From a checkpoint of a small transformer trained on Wikipedia: RMSNorm before each block.
Each number is 50 + 10 x the weight over its row's rms, rounded and kept within 0 to 99. Layers, rows and columns count from 0. The size before them is the row's rms in percent of the matrix's.

# q: layer 7 attention query, 64x64, rms 0.154, rows 0-31, columns 0-63
# k: layer 7 attention key, 64x64, rms 0.163, rows 0-31, columns 0-63
# v: layer 7 attention value, 64x64, rms 0.164, rows 0-20, columns 0-63
# o: layer 7 attention output (transposed), 64x64, rms 0.173, rows 0-19, columns 0-63
q0 191:37 65 62 59 57 42 41 48 54 43 50 44 55 39 53 57 37 43 69 31 37 56 39 37 44 53 53 41 32 47 46 38 43 46 41 54 44 62 50 50 51 58 62 45 38 61 55 39 65 43 43 48 45 58 67 30 46 54 24 49 42 37 62 59
k0 066:53 53 78 49 60 56 43 54 62 58 45 47 69 46 60 57 36 41 53 45 40 63 43 42 43 48 53 47 42 40 62 36 49 32 53 41 52 59 49 40 46 62 52 26 38 62 59 49 59 31 39 48 50 47 60 51 40 58 45 42 30 47 57 66
q1 092:48 58 47 56 58 51 68 66 41 29 55 45 47 52 49 61 48 55 54 32 57 30 40 70 39 53 60 42 44 60 61 54 47 48 52 50 44 57 59 47 59 53 43 47 37 69 50 26 53 59 36 61 30 43 47 50 54 42 48 66 36 52 61 60
k1 092:62 41 42 48 26 54 67 36 45 32 48 49 51 49 48 39 57 67 38 44 61 51 58 47 57 49 41 46 69 50 46 50 50 66 46 48 65 49 33 61 42 38 53 61 56 44 45 56 45 52 47 39 61 46 49 60 60 45 47 52 57 65 27 25
q2 104:46 59 66 68 50 27 45 55 59 50 47 42 50 54 58 45 45 37 63 47 52 57 24 51 56 40 52 41 38 34 41 48 39 56 42 49 38 52 50 56 43 63 44 48 42 59 41 41 58 52 50 49 32 58 64 31 59 60 44 41 35 44 70 61
k2 093:43 61 53 56 63 44 43 50 59 42 48 42 58 37 66 61 44 43 56 48 44 54 38 48 42 59 62 59 39 37 60 35 51 31 49 59 41 62 55 34 55 52 52 41 33 56 63 40 69 47 36 62 37 55 56 50 35 43 44 44 32 38 62 64
q3 093:29 48 55 63 62 28 37 34 61 44 62 36 59 46 60 50 47 51 66 35 36 58 46 38 46 46 45 43 45 42 45 43 35 53 44 51 49 60 53 38 49 53 62 57 36 66 50 42 63 44 45 44 45 57 54 30 64 45 47 47 35 35 64 50
k3 091:51 61 59 66 68 46 40 50 54 51 35 40 55 50 52 57 38 48 61 53 39 52 29 48 42 56 61 49 46 35 65 39 45 39 43 55 56 60 73 37 59 65 54 45 44 51 54 46 64 43 33 53 45 56 45 52 38 54 40 37 48 33 64 71
q4 088:39 50 52 61 34 48 35 40 55 24 42 53 37 40 38 41 43 36 51 58 43 51 55 42 45 57 24 34 36 44 34 51 35 54 45 48 45 57 55 45 52 36 63 61 44 62 64 56 62 60 44 36 56 51 54 33 48 46 44 52 51 42 40 54
k4 068:34 57 56 51 70 61 48 57 68 62 58 40 44 56 68 59 42 46 56 53 40 54 44 47 51 57 61 64 59 33 57 40 51 54 43 61 40 60 76 42 40 54 63 44 44 47 60 39 48 37 38 63 58 69 41 44 35 53 50 44 44 40 55 56
q5 078:44 41 51 41 33 57 49 56 43 61 46 51 10 43 60 50 46 51 30 60 55 46 55 59 53 62 63 60 58 47 45 40 46 42 49 63 41 47 54 47 44 36 46 57 49 51 46 50 53 50 46 39 41 59 52 68 37 63 62 41 51 62 34 69
k5 094:47 50 55 58 52 45 47 57 54 38 60 49 71 47 53 55 33 42 49 41 40 63 45 47 28 58 69 55 37 36 64 42 47 40 59 45 42 71 57 39 55 62 40 43 35 56 53 43 48 47 49 59 39 46 65 31 60 37 46 55 44 45 70 46
q6 115:68 56 50 30 47 69 56 62 47 54 28 55 43 51 57 51 55 52 40 56 62 35 73 53 49 64 51 41 59 57 57 47 49 42 51 51 45 47 49 53 67 44 42 73 55 40 50 53 54 55 60 48 69 42 51 67 43 51 46 72 62 59 54 42
k6 063:42 46 44 74 47 26 39 41 35 55 53 48 56 46 54 52 53 51 53 42 61 42 57 46 58 44 42 52 42 65 35 44 60 53 65 51 42 55 61 50 48 41 40 59 39 68 44 33 60 58 49 47 50 58 50 38 40 35 52 48 31 62 29 32
q7 079:42 58 47 57 64 31 53 62 38 32 55 51 40 45 52 48 52 52 60 27 37 52 57 53 62 39 31 50 61 51 57 52 64 60 62 57 56 62 35 57 54 63 50 65 40 42 37 50 55 60 53 50 41 51 51 55 67 66 47 46 35 29 49 43
k7 108:54 64 48 61 32 62 65 50 48 62 39 48 37 60 47 40 50 51 48 61 59 60 65 45 52 46 48 47 57 54 35 68 68 59 46 58 48 36 55 59 65 44 52 50 63 51 51 67 50 59 67 42 68 46 45 51 55 48 49 54 76 65 37 44
q8 080:53 61 44 55 55 27 30 48 50 54 48 53 35 44 47 62 41 49 43 52 47 39 46 39 44 59 57 72 41 43 54 64 47 42 44 53 19 58 42 45 48 51 48 54 75 48 47 50 58 55 60 53 38 53 43 37 43 62 44 35 47 61 59 64
k8 088:56 43 40 38 36 50 71 65 46 37 57 59 46 63 49 28 65 60 58 51 60 46 60 58 51 31 52 60 60 61 49 45 50 49 55 40 39 41 45 44 62 47 45 66 44 49 40 47 48 60 47 59 59 53 49 71 50 42 69 66 57 55 31 43
q9 263:32 63 56 58 59 39 35 53 54 46 44 37 56 40 58 61 43 39 64 30 37 56 44 41 50 49 57 49 36 37 49 38 35 47 40 50 44 65 59 46 49 64 64 46 43 59 60 40 59 45 41 52 39 60 55 32 46 53 33 48 46 34 65 60
k9 036:47 32 37 64 63 25 58 52 46 54 47 37 48 59 38 57 71 55 46 74 65 67 43 53 63 35 44 55 51 48 44 42 45 48 56 52 60 57 57 52 40 36 46 57 51 47 41 63 58 41 59 43 49 46 45 45 40 43 51 30 46 62 67 55
q10 086:42 39 62 67 61 40 63 39 52 40 52 49 52 46 64 39 52 51 50 50 64 44 40 46 54 39 57 72 61 60 53 39 34 52 57 33 43 51 65 37 33 47 45 33 55 51 53 55 55 47 70 59 36 56 64 55 53 36 69 42 41 57 46 53
k10 082:56 62 32 30 55 56 36 46 45 40 45 37 48 45 57 48 52 42 79 31 40 62 52 60 41 47 59 39 54 40 48 60 51 41 52 48 49 51 41 40 55 58 34 47 30 52 45 65 60 48 35 33 51 55 50 52 45 46 56 34 43 45 55 67
q11 090:37 53 51 46 46 51 54 47 38 47 50 40 50 53 50 55 65 69 56 31 41 44 64 36 54 48 51 41 30 38 58 33 27 55 49 36 43 57 41 58 68 55 48 61 44 57 49 36 63 47 33 54 47 50 72 28 53 44 45 42 52 48 54 46
k11 070:74 53 43 48 40 40 41 44 34 62 58 65 56 46 55 59 62 44 59 49 53 49 36 52 56 55 52 72 64 58 55 55 55 65 47 48 63 31 63 47 51 44 44 72 49 52 51 45 51 58 70 47 42 44 36 72 64 48 38 52 58 55 44 49
q12 086:64 40 39 46 57 42 58 37 75 46 56 34 53 43 50 65 59 46 53 52 38 68 48 41 50 64 47 47 63 43 49 49 37 44 32 57 34 61 52 52 56 61 60 42 67 51 54 52 65 43 46 69 52 64 41 52 31 52 32 55 53 46 45 54
k12 093:50 51 43 47 46 43 52 44 55 48 46 59 59 61 42 47 53 60 43 58 59 43 48 53 59 31 52 70 42 52 48 60 55 68 70 52 55 40 41 46 50 51 48 76 64 33 39 61 45 58 37 48 57 36 37 61 54 56 82 44 56 53 46 38
q13 084:56 57 48 57 35 44 72 37 43 44 55 38 69 45 51 30 53 54 48 41 63 56 54 31 70 42 51 41 35 67 60 42 57 45 53 50 37 41 56 43 57 37 56 39 54 71 52 40 46 46 64 46 47 61 56 48 47 43 70 43 47 50 45 57
k13 083:62 58 61 35 74 53 60 55 46 57 43 73 49 49 59 61 51 39 59 28 43 59 35 52 44 56 55 46 58 41 41 40 51 43 50 49 65 54 52 45 57 69 50 58 41 63 57 43 67 44 42 35 62 36 62 53 38 47 53 34 43 56 56 49
q14 078:48 49 48 37 56 38 68 51 67 51 51 43 62 40 51 59 49 66 58 42 46 65 61 55 65 50 64 42 51 41 43 50 27 47 78 55 56 49 30 45 53 38 54 42 65 44 41 61 48 51 58 44 32 44 39 50 46 60 31 49 44 50 58 50
k14 076:56 51 55 56 59 59 34 49 56 46 45 54 48 59 34 65 32 48 40 47 63 41 47 57 48 47 45 61 48 64 61 64 45 48 46 29 46 44 49 55 65 54 33 61 43 55 48 61 52 61 51 56 58 70 49 43 51 39 66 63 52 29 44 23
q15 071:42 61 62 55 60 30 47 47 55 50 42 58 53 39 37 64 48 44 50 60 53 34 58 42 48 56 41 43 36 54 37 62 59 46 58 39 45 49 50 47 64 59 45 43 48 39 56 55 61 62 33 55 45 57 47 47 45 42 65 74 61 22 60 64
k15 069:58 66 40 32 69 49 48 46 50 45 55 57 42 44 47 33 47 65 39 57 68 53 52 51 47 47 49 47 58 54 44 56 59 41 47 81 41 57 48 43 36 51 65 64 47 41 58 53 46 38 70 51 62 50 50 58 34 40 28 52 45 44 40 48
q16 063:39 48 51 55 63 51 36 45 57 53 43 42 56 49 59 54 52 34 53 60 45 67 49 42 65 46 37 51 48 28 49 43 31 48 47 49 50 59 45 61 37 41 58 52 67 35 41 69 60 44 60 50 63 63 37 39 51 67 51 33 61 33 60 53
k16 160:41 59 68 46 51 56 38 57 52 50 46 54 63 33 53 63 28 46 53 36 40 51 51 38 30 63 63 40 34 46 56 41 53 34 46 51 42 57 54 38 57 67 60 39 38 64 60 43 60 46 37 45 48 57 66 40 49 61 44 52 38 36 51 55
q17 098:35 51 58 63 60 39 39 43 56 47 54 43 57 49 54 50 44 35 64 36 33 52 38 36 48 39 47 43 36 41 36 42 32 53 42 45 42 56 59 57 50 66 59 38 46 60 55 50 57 48 54 39 45 58 57 24 47 57 41 39 53 36 67 67
k17 094:49 58 61 44 60 54 41 60 41 46 41 48 55 35 60 55 32 48 58 52 55 52 47 43 36 61 57 34 45 31 63 32 45 35 52 57 42 64 46 36 55 56 59 44 33 63 56 47 63 39 33 46 44 62 51 60 42 57 49 46 29 30 53 58
q18 062:37 32 45 37 47 56 58 58 34 47 52 53 43 51 57 33 48 57 31 48 55 33 56 46 61 39 55 45 64 56 43 55 64 52 54 53 65 27 41 39 49 48 50 27 44 45 52 53 33 42 63 57 56 55 52 53 44 50 52 39 66 50 31 31
k18 074:55 46 56 70 58 44 56 61 52 52 49 58 67 72 47 41 63 29 45 49 62 49 46 64 63 47 36 45 48 42 40 73 47 50 44 57 42 51 50 60 38 31 49 39 56 60 63 52 49 57 66 57 48 57 55 46 47 49 50 30 33 66 55 39
q19 088:43 39 46 50 63 48 46 34 59 54 56 47 60 50 55 37 49 67 49 68 45 68 37 40 43 48 55 56 59 63 58 49 64 43 48 57 64 51 56 44 50 59 66 43 50 49 56 58 53 33 35 58 47 51 33 55 71 73 52 28 42 53 53 35
k19 088:58 59 40 61 55 61 61 40 51 38 41 54 28 46 42 53 66 69 51 53 48 62 43 56 58 45 41 55 55 44 59 32 43 75 59 47 54 50 47 51 50 42 41 51 44 42 50 39 46 39 58 34 46 23 41 50 43 46 45 62 41 55 68 64
q20 065:41 33 36 55 57 47 54 57 72 64 57 45 57 34 59 52 33 50 39 57 59 59 55 57 49 42 50 41 35 66 50 42 34 39 38 53 53 48 46 38 35 46 64 52 41 46 66 50 44 37 50 53 48 41 40 53 36 59 56 53 46 33 73 40
k20 097:48 42 48 56 67 17 49 34 50 28 47 47 53 51 45 43 52 60 64 50 57 45 46 62 56 70 57 52 61 60 61 55 46 71 63 45 58 55 60 64 45 37 56 52 48 45 57 44 58 58 47 56 50 46 36 42 32 43 58 48 39 58 58 40
q21 086:28 60 60 49 52 54 40 52 45 36 45 44 46 52 55 56 47 39 54 37 38 55 40 48 43 35 66 35 30 44 48 28 29 40 45 49 63 53 50 59 51 46 49 52 26 68 67 43 52 54 41 47 41 59 61 34 56 52 42 41 47 43 48 51
k21 079:33 52 60 70 62 52 31 40 48 57 47 47 62 41 63 53 47 43 58 45 33 55 37 49 38 59 50 47 50 32 71 42 45 44 46 56 47 59 55 51 46 48 55 23 50 51 68 40 60 34 53 68 41 65 54 54 44 42 52 38 48 42 58 52
q22 068:37 48 48 62 55 37 27 44 52 37 63 36 37 51 51 40 53 34 61 45 48 53 52 45 40 33 37 58 47 59 46 53 33 58 33 41 58 53 51 43 41 51 74 43 62 58 55 41 51 38 50 49 42 44 40 30 58 49 35 45 55 39 67 54
k22 126:44 54 62 51 63 57 58 57 57 59 36 48 55 43 64 53 47 51 63 50 40 59 46 39 49 61 56 41 33 23 62 37 47 37 49 55 44 60 68 53 42 63 58 40 28 61 57 50 58 43 36 55 47 58 48 46 40 54 55 37 44 32 65 64
q23 098:50 38 35 54 49 37 50 54 30 60 56 54 48 51 44 46 53 52 50 53 49 49 55 55 45 40 40 47 67 48 45 86 57 47 47 38 36 30 54 53 57 44 60 70 68 57 57 57 35 58 52 53 53 64 43 56 61 58 56 66 58 55 34 55
k23 067:55 49 65 24 41 60 52 63 44 60 51 49 46 69 45 37 46 51 31 59 40 59 45 47 48 71 45 43 54 64 47 50 61 46 49 57 51 59 35 40 48 56 35 39 52 57 30 47 53 46 50 53 77 37 55 66 61 56 47 53 57 55 52 42
q24 095:42 61 50 38 53 40 66 65 44 68 44 45 51 49 59 55 46 60 60 47 41 47 58 42 49 60 49 58 49 41 64 49 57 40 66 59 30 62 46 51 34 45 79 66 55 47 41 51 53 50 59 64 55 43 41 68 47 57 47 53 58 54 73 44
k24 084:64 48 47 51 37 30 43 41 42 47 45 43 48 50 40 64 38 58 47 57 56 52 59 53 53 41 67 55 41 52 46 52 22 40 53 47 40 55 67 41 84 65 32 56 41 45 40 50 56 54 64 62 50 57 52 45 39 57 58 53 48 56 45 42
q25 057:37 51 61 54 51 57 33 62 49 49 48 49 54 47 56 47 48 51 57 31 38 46 41 55 44 59 59 42 40 44 57 33 31 53 42 64 59 58 48 48 50 51 62 48 42 62 64 31 57 43 29 54 37 46 64 39 37 32 24 51 48 56 63 53
k25 308:62 37 38 48 38 51 64 44 47 48 57 51 44 61 44 37 64 57 44 57 57 44 61 58 63 39 36 52 67 61 38 62 54 65 52 43 57 40 45 59 44 37 45 58 63 39 40 59 33 58 63 48 61 42 39 57 62 45 57 58 64 64 33 36
q26 071:54 64 60 45 68 54 60 51 35 54 57 44 50 29 44 47 43 39 39 41 56 47 28 50 36 56 49 41 37 61 47 46 57 43 58 52 56 51 43 48 65 49 65 52 63 44 70 48 34 47 63 46 46 66 63 47 56 65 32 37 54 42 53 63
k26 078:41 53 63 45 60 64 59 47 50 54 45 74 49 54 56 31 36 40 47 48 50 66 71 41 63 36 43 29 58 59 44 38 56 37 52 50 44 50 52 61 45 41 46 26 39 61 56 51 55 41 56 52 60 49 53 31 50 43 51 44 40 62 44 39
q27 087:36 54 63 52 51 32 40 40 54 53 53 54 56 51 51 54 32 60 56 55 48 64 32 31 34 43 62 54 36 38 56 50 48 51 40 46 33 51 56 46 57 64 50 52 41 53 48 38 55 48 52 44 45 51 60 35 41 64 32 69 38 47 59 75
k27 105:84 46 48 45 40 67 61 52 54 37 54 56 37 57 46 40 67 47 46 54 56 35 49 57 64 46 37 55 67 63 36 58 55 59 55 51 54 52 35 53 37 45 37 58 51 37 37 53 38 60 54 56 50 46 45 57 51 35 49 46 63 63 40 39
q28 094:50 39 43 46 50 26 51 49 56 46 64 48 53 59 51 45 66 64 53 53 51 51 43 50 65 49 58 59 55 57 28 68 53 52 52 48 67 49 40 47 67 66 48 45 45 55 40 60 37 51 64 44 50 38 44 58 75 62 58 32 58 41 36 41
k28 079:54 54 69 46 48 78 59 65 52 64 35 57 57 42 44 54 40 51 51 48 44 55 42 41 23 39 51 46 47 42 61 59 53 37 46 54 40 52 57 47 45 53 52 34 60 55 51 51 80 42 48 40 54 58 49 34 45 59 43 41 48 41 63 60
q29 067:40 35 45 40 40 42 47 51 70 48 63 55 55 42 51 43 43 57 66 41 62 54 39 59 55 34 43 59 50 29 49 69 43 65 52 46 74 55 35 50 62 67 55 56 46 40 48 54 66 46 45 51 38 62 47 69 43 46 51 61 42 56 48 50
k29 068:60 61 48 51 45 49 48 53 48 40 42 48 45 58 62 57 43 39 49 63 58 60 49 36 32 56 56 62 54 61 55 66 40 46 53 53 35 40 44 43 31 58 32 77 72 33 54 66 48 45 41 45 54 44 47 36 62 47 48 52 54 33 48 57
q30 075:47 52 48 52 67 39 39 53 69 42 53 51 64 37 37 60 51 48 70 57 46 63 64 57 33 56 50 37 50 59 33 49 54 45 54 59 51 64 55 44 40 62 64 55 39 56 53 57 45 38 51 33 61 65 33 47 66 52 56 47 31 56 45 60
k30 073:45 64 56 52 43 65 44 42 59 54 56 57 30 56 30 49 49 51 46 55 50 46 39 49 50 41 57 33 59 61 68 50 54 57 51 57 48 50 46 58 49 56 48 35 48 36 36 54 29 46 38 44 54 34 48 35 34 59 33 58 74 54 58 34
q31 093:45 52 59 76 30 34 37 42 56 46 44 57 43 59 52 45 35 41 58 36 48 43 42 40 40 40 38 33 44 43 38 33 51 41 45 40 52 48 41 43 47 60 47 37 47 47 67 53 40 53 61 39 51 63 63 39 60 60 44 40 53 35 41 47
k31 093:50 42 40 29 58 63 53 58 48 55 61 50 54 49 52 37 60 42 36 57 51 62 58 66 69 56 56 49 60 60 38 75 54 67 44 48 48 47 45 66 41 49 35 26 67 43 46 39 53 39 49 53 58 48 39 56 56 44 37 57 61 61 52 50
v0 115:48 69 65 45 45 51 47 46 34 38 41 42 65 58 33 50 44 56 45 52 59 45 55 65 58 61 51 61 59 46 53 45 38 55 45 38 57 38 67 62 61 37 77 56 56 56 62 46 59 54 52 32 41 46 54 54 56 56 26 52 54 44 48 65
o0 120:57 53 51 43 33 34 41 39 40 45 41 41 39 36 49 48 54 47 27 40 63 41 56 47 43 47 63 51 58 43 43 61 42 40 61 49 46 44 67 36 39 45 60 43 62 75 70 47 45 55 45 43 61 43 45 68 38 55 57 43 50 38 52 56
v1 130:35 49 43 42 57 62 46 41 69 48 63 63 41 59 71 63 41 36 40 30 45 42 43 51 26 52 46 58 62 51 71 54 50 55 46 37 64 61 39 42 45 53 55 58 61 41 44 61 49 69 45 55 57 55 41 44 48 55 39 50 52 54 37 44
o1 130:49 40 37 37 62 40 43 55 57 55 74 38 57 67 57 44 46 61 50 58 37 54 43 56 33 58 54 67 55 27 53 64 57 45 57 52 48 56 49 48 52 55 46 63 51 42 48 35 57 51 37 59 42 51 28 63 53 58 63 54 46 73 50 43
v2 121:52 36 60 38 46 60 45 33 66 63 51 49 53 35 57 52 43 49 54 31 54 59 44 46 47 39 64 48 41 56 65 62 47 47 37 28 63 56 35 65 45 33 53 63 41 56 46 65 60 52 54 48 68 31 54 47 39 50 50 48 33 49 50 52
o2 110:52 50 30 44 44 56 52 51 55 55 49 61 45 50 52 41 57 49 59 19 53 56 55 55 40 63 48 60 45 27 55 60 40 55 36 50 48 53 51 54 62 68 46 59 50 52 49 46 47 51 27 41 59 43 48 65 41 37 54 73 38 69 49 36
v3 118:58 49 42 36 62 59 44 48 48 60 58 56 38 51 59 56 50 52 55 39 57 48 50 65 51 56 62 30 56 48 58 54 42 42 53 64 56 56 28 69 34 46 46 44 47 67 57 54 53 30 56 42 44 43 73 40 56 64 52 53 69 68 55 37
o3 115:61 60 49 48 43 66 58 57 53 62 31 51 40 66 52 72 46 69 54 32 53 45 52 66 43 48 63 49 62 39 56 64 55 46 55 65 43 46 49 68 60 51 40 52 48 56 42 37 50 59 50 63 38 41 64 61 37 54 35 63 48 59 50 47
v4 101:50 41 48 61 50 63 52 39 44 50 37 63 56 41 84 49 45 58 37 63 39 55 49 53 56 46 46 45 51 53 46 38 50 37 72 47 39 49 43 21 57 61 35 52 52 54 40 40 54 40 60 34 58 52 41 51 54 48 58 52 39 39 61 54
o4 103:48 56 67 60 44 42 60 51 47 49 62 61 47 51 53 43 42 55 72 48 38 56 50 48 67 44 43 63 35 60 44 35 48 49 48 43 52 48 39 49 54 46 35 58 50 43 37 56 57 55 70 43 47 62 70 32 57 64 73 35 52 43 65 57
v5 107:50 45 53 56 60 54 54 38 38 52 40 63 49 64 63 46 50 51 33 51 35 40 63 76 51 48 49 76 47 48 32 34 59 36 57 57 35 55 51 40 52 55 51 50 53 52 30 47 55 33 49 44 55 38 58 45 58 36 56 41 43 41 56 37
o5 118:40 43 62 56 36 46 52 47 56 54 50 67 45 53 59 37 46 33 50 46 44 45 41 55 65 43 41 76 24 53 49 53 50 47 56 46 53 40 36 53 32 38 44 51 53 38 39 55 58 54 53 53 44 63 80 41 48 68 47 42 51 44 56 57
v6 106:63 49 63 61 72 40 56 35 68 63 54 59 56 52 62 36 68 46 59 37 50 63 43 48 56 42 59 45 52 55 49 52 38 46 53 39 53 45 38 53 45 39 53 61 29 69 46 58 45 60 55 25 53 37 48 41 44 61 43 51 37 50 53 59
o6 101:62 59 45 49 43 53 48 61 48 52 57 69 32 57 40 50 53 29 59 11 65 51 57 53 28 60 40 57 40 44 52 48 49 56 38 55 54 37 47 60 53 62 43 57 49 57 50 40 50 59 40 48 60 41 55 48 44 40 62 59 45 63 48 52
v7 122:38 42 44 30 45 63 60 45 42 32 49 57 38 67 51 52 64 42 43 44 48 41 57 57 41 42 69 39 53 43 48 43 47 37 53 35 66 58 44 32 67 35 54 53 40 60 37 65 60 51 56 45 64 45 40 53 38 49 46 52 33 54 57 53
o7 118:55 53 39 36 40 43 38 46 42 49 57 54 43 45 53 47 55 43 54 80 49 36 48 46 42 69 40 65 48 33 56 59 49 37 48 46 44 56 39 46 56 50 39 63 50 59 24 40 64 56 38 42 42 56 62 59 44 54 60 73 47 45 55 60
v8 114:53 52 57 49 59 29 49 50 43 43 40 34 67 62 51 42 46 47 52 70 44 60 52 38 41 51 61 40 56 60 39 52 53 61 43 55 58 42 51 38 63 58 37 56 58 36 67 38 55 71 42 47 40 57 47 55 52 40 57 55 35 41 44 76
o8 117:68 45 64 48 52 32 54 46 45 44 64 54 56 53 44 64 72 36 51 64 45 61 64 38 52 46 47 37 46 65 39 32 41 61 47 58 58 61 57 49 47 55 61 37 45 57 55 52 63 46 48 36 57 46 42 39 58 43 66 27 58 37 48 49
v9 115:57 51 33 40 50 64 52 52 57 57 69 55 58 55 44 56 39 40 58 48 31 58 49 56 41 48 44 49 38 50 56 65 45 54 69 59 50 51 40 51 42 73 50 29 57 45 47 57 41 37 60 52 41 69 72 51 46 33 53 44 47 69 43 53
o9 120:48 50 52 58 60 47 60 57 47 57 56 39 56 69 40 64 45 56 69 52 21 51 51 65 53 38 70 55 53 58 50 66 47 45 56 59 48 68 47 57 49 45 53 50 35 46 44 59 54 63 68 54 40 56 66 30 46 49 35 52 59 60 40 54
v10 114:46 46 62 54 43 56 44 41 58 56 24 63 44 27 46 33 61 66 49 45 50 56 45 48 54 58 50 75 41 50 39 45 70 41 40 38 40 48 57 55 50 41 51 48 39 58 36 62 42 41 52 40 54 27 42 48 58 47 48 48 48 37 61 45
o10 110:37 49 37 53 33 66 41 46 51 53 49 75 40 40 51 25 48 31 45 31 50 48 50 49 60 50 23 61 42 48 54 50 48 61 38 48 53 37 46 51 52 58 46 56 59 43 60 58 39 40 45 43 74 54 60 53 46 54 44 52 47 49 55 37
v11 099:44 65 35 54 40 57 37 49 50 68 68 50 49 38 47 56 36 43 33 49 61 50 41 38 48 45 37 40 52 58 66 48 58 55 58 45 57 38 61 58 63 51 65 37 62 42 57 29 33 51 55 47 26 52 40 55 49 63 56 51 50 61 41 45
o11 099:50 54 54 57 57 44 52 42 41 54 44 29 52 58 62 56 42 72 58 46 55 57 57 42 44 39 53 45 68 73 43 62 59 42 54 36 45 66 62 63 56 48 50 44 50 48 69 55 40 57 70 48 41 48 32 51 70 46 54 40 60 63 43 49
v12 118:49 34 51 76 62 61 59 51 58 58 56 37 52 62 39 44 67 39 49 42 36 33 38 43 56 31 40 51 35 52 36 47 35 58 55 56 45 49 61 61 44 54 42 45 65 34 45 36 43 47 37 33 39 51 45 55 40 54 41 46 54 50 59 49
o12 120:37 49 72 61 56 56 57 51 39 40 53 40 53 61 51 44 49 27 49 52 36 45 38 51 39 51 47 34 39 56 43 41 49 45 50 37 49 51 57 59 44 28 54 38 39 34 63 23 48 58 50 47 52 56 54 28 62 41 50 49 56 61 42 55
v13 102:43 35 30 43 49 47 63 57 30 41 52 38 47 48 43 50 64 34 35 42 29 43 44 47 43 29 71 43 45 58 47 44 45 52 43 37 55 52 51 61 46 53 41 58 57 42 37 52 50 58 44 50 38 55 42 62 42 24 50 37 57 54 57 48
o13 109:55 51 63 47 51 44 46 53 33 52 44 44 50 56 57 53 48 42 49 69 24 47 52 51 50 44 52 49 46 62 52 56 52 51 47 43 53 79 56 48 54 45 48 51 27 38 47 27 61 47 37 45 40 53 73 53 66 33 43 52 61 66 41 58
v14 121:39 61 62 33 41 33 54 55 45 39 24 56 40 57 37 40 55 51 46 50 44 60 65 48 41 51 61 50 46 52 38 51 60 60 48 46 62 38 51 46 79 39 52 49 42 53 55 52 53 36 46 42 55 37 41 47 49 33 48 65 60 48 70 58
o14 119:49 49 48 45 31 49 45 47 44 49 54 75 44 42 45 49 62 28 38 63 32 36 76 35 68 57 29 54 45 47 53 46 45 43 56 54 49 56 49 48 55 49 45 56 49 56 55 54 55 50 41 47 68 36 68 57 43 45 46 47 69 43 47 42
v15 124:64 51 63 44 65 42 59 31 52 67 47 46 46 32 60 47 49 63 57 45 33 66 55 54 46 43 42 63 27 47 51 60 43 51 46 42 49 40 33 61 58 50 46 49 38 49 44 53 53 52 65 28 67 46 58 33 49 37 50 47 36 50 48 55
o15 108:57 51 49 46 38 47 52 50 58 47 50 71 43 55 42 45 45 37 64 16 35 56 61 68 59 52 43 63 35 48 53 53 35 60 45 57 51 54 53 56 51 48 47 62 52 41 48 58 45 61 44 47 66 44 64 36 27 35 56 59 47 62 45 42
v16 115:52 62 59 59 59 61 48 43 62 62 62 36 53 68 57 48 39 55 58 52 42 44 44 45 50 25 39 70 50 52 56 33 61 55 59 51 38 37 72 59 48 49 60 52 58 39 45 34 37 58 37 38 52 43 47 51 64 45 35 53 42 45 55 44
o16 118:26 33 55 51 45 36 66 44 48 47 61 61 64 60 52 46 42 31 41 34 66 58 46 50 47 43 48 51 34 57 41 49 47 54 54 43 52 48 66 46 34 36 50 38 56 46 72 44 39 60 59 44 62 49 37 35 62 57 56 48 61 59 44 54
v17 120:48 47 57 48 58 39 55 65 35 31 55 32 59 48 42 41 57 52 41 64 44 35 58 62 58 59 50 53 37 52 35 50 47 42 57 73 46 53 52 64 42 55 39 46 55 49 54 31 56 32 62 47 38 58 48 52 69 52 46 53 78 53 52 47
o17 106:49 51 73 54 41 61 46 55 43 50 35 41 49 52 50 60 46 59 37 59 42 39 40 52 70 42 63 33 60 68 52 39 52 47 73 54 49 57 52 61 44 30 61 37 45 45 50 42 59 52 62 52 50 52 75 44 52 45 54 33 53 42 53 63
v18 106:57 52 54 42 55 66 56 41 61 47 64 60 64 69 39 60 45 61 66 65 39 40 50 54 46 49 46 50 35 49 44 59 40 45 60 55 50 55 60 52 54 60 56 36 72 62 58 63 55 36 54 42 41 61 75 62 63 36 42 46 49 54 60 44
o18 115:38 48 47 65 44 55 62 52 50 53 54 51 52 71 32 56 45 49 55 59 30 55 43 61 43 44 73 51 37 61 48 64 44 46 56 66 48 52 55 48 48 35 60 43 52 61 56 65 52 64 61 44 53 46 71 30 40 67 41 62 51 40 54 56
v19 110:55 48 37 37 43 49 46 56 37 47 40 47 46 48 46 46 43 65 67 66 48 60 62 36 56 66 50 43 31 58 53 48 62 47 68 57 33 52 51 35 37 63 27 40 47 42 43 46 53 35 64 58 57 65 49 62 49 39 40 54 33 54 54 50
o19 109:45 44 46 63 58 46 53 50 46 56 60 59 60 43 45 62 47 62 69 64 47 49 48 49 82 44 50 45 39 71 53 36 53 58 51 52 41 52 47 47 53 45 50 47 34 49 40 60 51 54 78 34 57 60 70 33 53 44 47 47 56 35 49 50
v20 105:60 58 48 52 43 51 55 59 35 29 38 42 48 70 58 70 30 42 34 59 51 48 63 52 50 49 44 56 41 45 58 44 55 49 72 56 49 40 50 38 65 45 67 49 58 45 56 63 60 47 63 45 56 45 43 52 62 64 43 70 49 41 57 63